Part of a small language model's weights.
Size: 15 layers, 2 heads of 128, vocabulary 8192.
Architecture: LayerNorm before each block, learned positions, biases, tied embeddings.
Training: a variant of SOAP for these matrices, 3460 steps.
Each number is 128 + 32 x the weight over the matrix's rms, rounded and kept within 0 to 255. Layers, rows and columns count from 0. Numbers have three digits each.

# layer 8 MLP down (transposed), 1024x256, rms 0.134, rows 998-1023, columns 192-255
071166165083164164184093149141102120166175075138101131159074125154112077070036121164122127089101085127194150132139096156092083138127171152142098099151121134184126089097173131138135123147116119
119158139116086168097157144147126142170111125126131118141192153134140015108111162141090115091127130127159142123141117164134140165169126094108154074127093083100117135132145126098084133153169098
149120063189097163095179040112165119166099123096133102127085179091198149139127101108132101134119118120083094071101109176104090151101155095073143120160153163121140060141141134122106136131103174
052132131154129125117107155059122115086135081138146088135174164142110095165156061122109198158111149052130154161129133089111050112156140058190183123133131130131098130121176073110046114164125062
145103127171119126123164164089173159147163182154145145148187128166149122116104194134145076114167115152158133112126126163147128132203117061084113116156129112165076141130107042133140119114095118
102122057122073074110149086149126098065115164109095131129095173123105067062172138104143183113165187140136152092114140158153085066105152105074160156151180116092081153160130096090114129164124095
119126112170122162110156116157106116111144076096182180113075111148117097136142057144110201186146108144110061137054125099143080147065159158174031145131137142114121138113142205170106117115177127
139103112106120132074175148131116144095121080143108120149122130128094180115148144108143095156124177152097118110144136087067128134124171083090139084120142103146107076131140120103197166150087118
130161077125144119138174113097155146133119179143184090130241142204085154154092090126174155067064213135070111115176104067118168114103145121158134183102056095155155086174173150117145145137096106
143121154142116103170057198172149144116136123123122126158171148123164089128143146146095167119097097158155147182137138093115097124140138139109120120147104089122110091103132173149092112106141165
180147067130144164155130176211135139147095095114127147188111124110115141158135156193111122125202068065141073154162098161106147117120138132118108096123126118051140098132142152164149080181138135
115134180105176128103127130108159163175156093120109112106113186139173223097095159104125160114110087120151086145082097166086149107152099117137078154141121129141131148118176157101154120076130111
110140141151101188094133157138133081172155125099144126152087112092116101118096095134103095163196133136103111054100122082128146140093083103151210177121121107150126114097135095137145092140171144
137100110152140140129144145164057086112112104120105130113114132144177074116148123133140085165203158153160121108154120089121111143164079127179163076147138134084171059092136166148142071105118100
149177132141092098093154148109112159135164090162085160203148149096110100103141137135066150145140107086097088107197099140131118166141103081139144119181219145157121137127199134110142100097159108
093140102128133080118162121121122099183148117126077085084176134112175150090072113166154088179096165074108090109181153182160176198093167081113170049159150028152051119062152106070112125154144131
162199144120121100131126061118159160155126118162129187088105195111120118129127126112128131140094138145194147125122177075120087084113169126110124152047205152154114098083119139146154136057130169
090097167162155115118118110172101107150139121083137117100225099142103165126115124109096050080178150147118149095182106153127127081172101121101156092101129158130167142162112128107124133090162136
182147113138084164133102206078094147109117064102142086149158084172122131205132079143140151069134150180138122131195121152147094097155185086103119073155151121099083100076098082139122139163148183
094119105123077123133106116101132138118103089174159152146141094132161095146130137153195113143082134140069091146154131147081109163147185092124155126184127154135129108134167127108179097098080100
170131139147062062185133103138148132109182113081098137181106097197073095121163172092108090149123184096162066134170149099161194137159114134153145132168100171175088206120150150131145043116117081
129076146156188143101113095149127074143130134169113124134107137108150164217106123150075099102113151112121123134156117188142157141065088117087160104190123088172119108111184123118105139167089112
093163124109126131174105178085124081047104116226157200145121127104070107132113147154126164180080114129071083107191148188205080139161143118120130132156148144093128149142143172074143103077136150
083124142205165184211130165132163126117102172102125122151131155137121181130036134135154128140111107134160144131102137179130124159118074145128122157127107126169121179155106185135121106078142058
159154153189111145125142123087092165124182141148094171159057145075112099098104147121164198121177135132131112075081118100173135155102148136170104131095179181088140163067067090114180178107119095
101092041116138128099126152130146174128177034094141143099177111167096110119121125179100058159141174097176077108124165099126128132126122148190152141124116120135060148159159187142066110159142134
# layer 8 MLP up, 1024x256, rms 0.146, rows 999-1023, columns 192-255
103123111098124089127104128076121105062129168108110146125103186134145187117088158137172188116078136150128116180153152033144115142101107139065100156161134126104123149134119141132134140117060136
181097096116111107193148132131126160075157077160164143180126100101117112172138151181099121080106073163189135121161124119101159125156138096143099148129126114078037089191138096096140154066111146
164094140132166110142138127159114119127157101162085177170083157179106107095127110101112135153086132176155137111152189107127175103078154141118173118126107165142111157139149127135185127074141114
115140102141122131135177159137171148123121097113190104169148114155077094169171125107078163090085097113144180125081117108111106200087099121144130116128093186094175089105156125167089086147135107
170143109135099152150160136124115109204156104149115112090150148223107183111118146144170083162085114135122107190110141170063134103116061102144146128137094155102117115158114122052167098099118125
160137124142088133140145111145142121141129212145096123124107114140136113202098132128183098129111157101153215140157107168152136100195147087144157140095167125117100151230086157063099181136121077
132134098172112130131120118066114116169173132161126132098124101084118107180136084103143182138125056097116098125188129147172122114137094147091139156166144158131127119164132088140171074112152133
112129104127166127101111173116112117146141131078101128144089087134147181185123172094195111147158131187138151134066123071168196018107150118102078175144145144193107114160162122160085091158094101
126128155140099132096086143103126126139141097125097122132057169154113083203093148112202063129138085127119098183107130072131136138109129128114160098143149083135125154115110057097143185084145129
178149160116159085081164128183116124119046128135183088147134079114141135137066128131115137085150148173097155113129107116083158128185097181089083103160094171109117144147151143141149112142125067
139117056117073085143144158136128088162121155112111207149133130126143122131161118154134109122153170112101127072152114197149150095166103151115157134126112177101110072145081064157104118145118090
180113168168128088156154110112106091096117109137173063127153151123102134131112138136065115154148102130099169129116131126125106157139147103117083143063150157119106137154176148160139163079114123
119140126112093147131134096130091096168118149125113067125123156107079154089113155179130142140081151112123155108122138117104135158137128156111093192106136147146094133157156147099112192145104103
183092148169105104119087105105121103169156127094176129154103115120118138195085112128110128161107112113127127093217110122088114103129079161123069090169112174120076094123160141114141080162134158
145154168123112169126167088151093191116179132142145143136076097137173179160102118160115122140174090119065151113145098108099114123132145111129081112084148042133105137144105193129087101084125159
144132106080180138122082147156071140140096148132058190100130127163126108107125117129119163146100121101117166074079156156092103160076104139187111148186098108136104126080111092134122131156112173
092156178107121053137078099124158155162083107103122093159148080228148189150106119110085075119121163109091180038070093128099099156144153102187089157121153157167098165086119112108146110148126125
152121097189151106109172112035149147127158129107145161094151171101062146154098100196127106129138193121153137145121083091216090146133115123071120063098129152092114111116165142043168137104095078
166163170151109109149079153101174109157094113118128125128157079147144098179057126140127107155112112050172108109157142140135188123115091172082161115128174146111129149160144181126089122131146155
118180153121121152146112145190168167123093103125136063156170148162107137056127170148196107186114193130102159157082043162184180142117149159126100097215063120154098156130165096073130166178156182
101117135193155181127161132104177133142175136167153118102136152164117103128141169116143112060127095112202097166129109138097091132060094093131118117140094156199177159107115099163105116181160086
145138107130176176086146117139078146173137108118141117164103191136090154051100073165098120125096136152131111048140111174145126139101139188199155088181123184082085157179148179124082116148163119
084142125089120121114156150111155098105153113123168126143144104106132184156148108152148064102099137128177191087111040152081152059149071119118130042103121120123079161133163139127113129092117096
186108101138143134121054132061139167143114137121095144109086081092133131091125123132099121054134153128088130110122132180109137116128070135161132120125130136098160130039133127106136144075144111
069145150138131183110108116134157124114099138113130120123081105106157112143123118139030163140106131117143113127152141153100111161156114132129077125092123161202162092114152106071100064147081108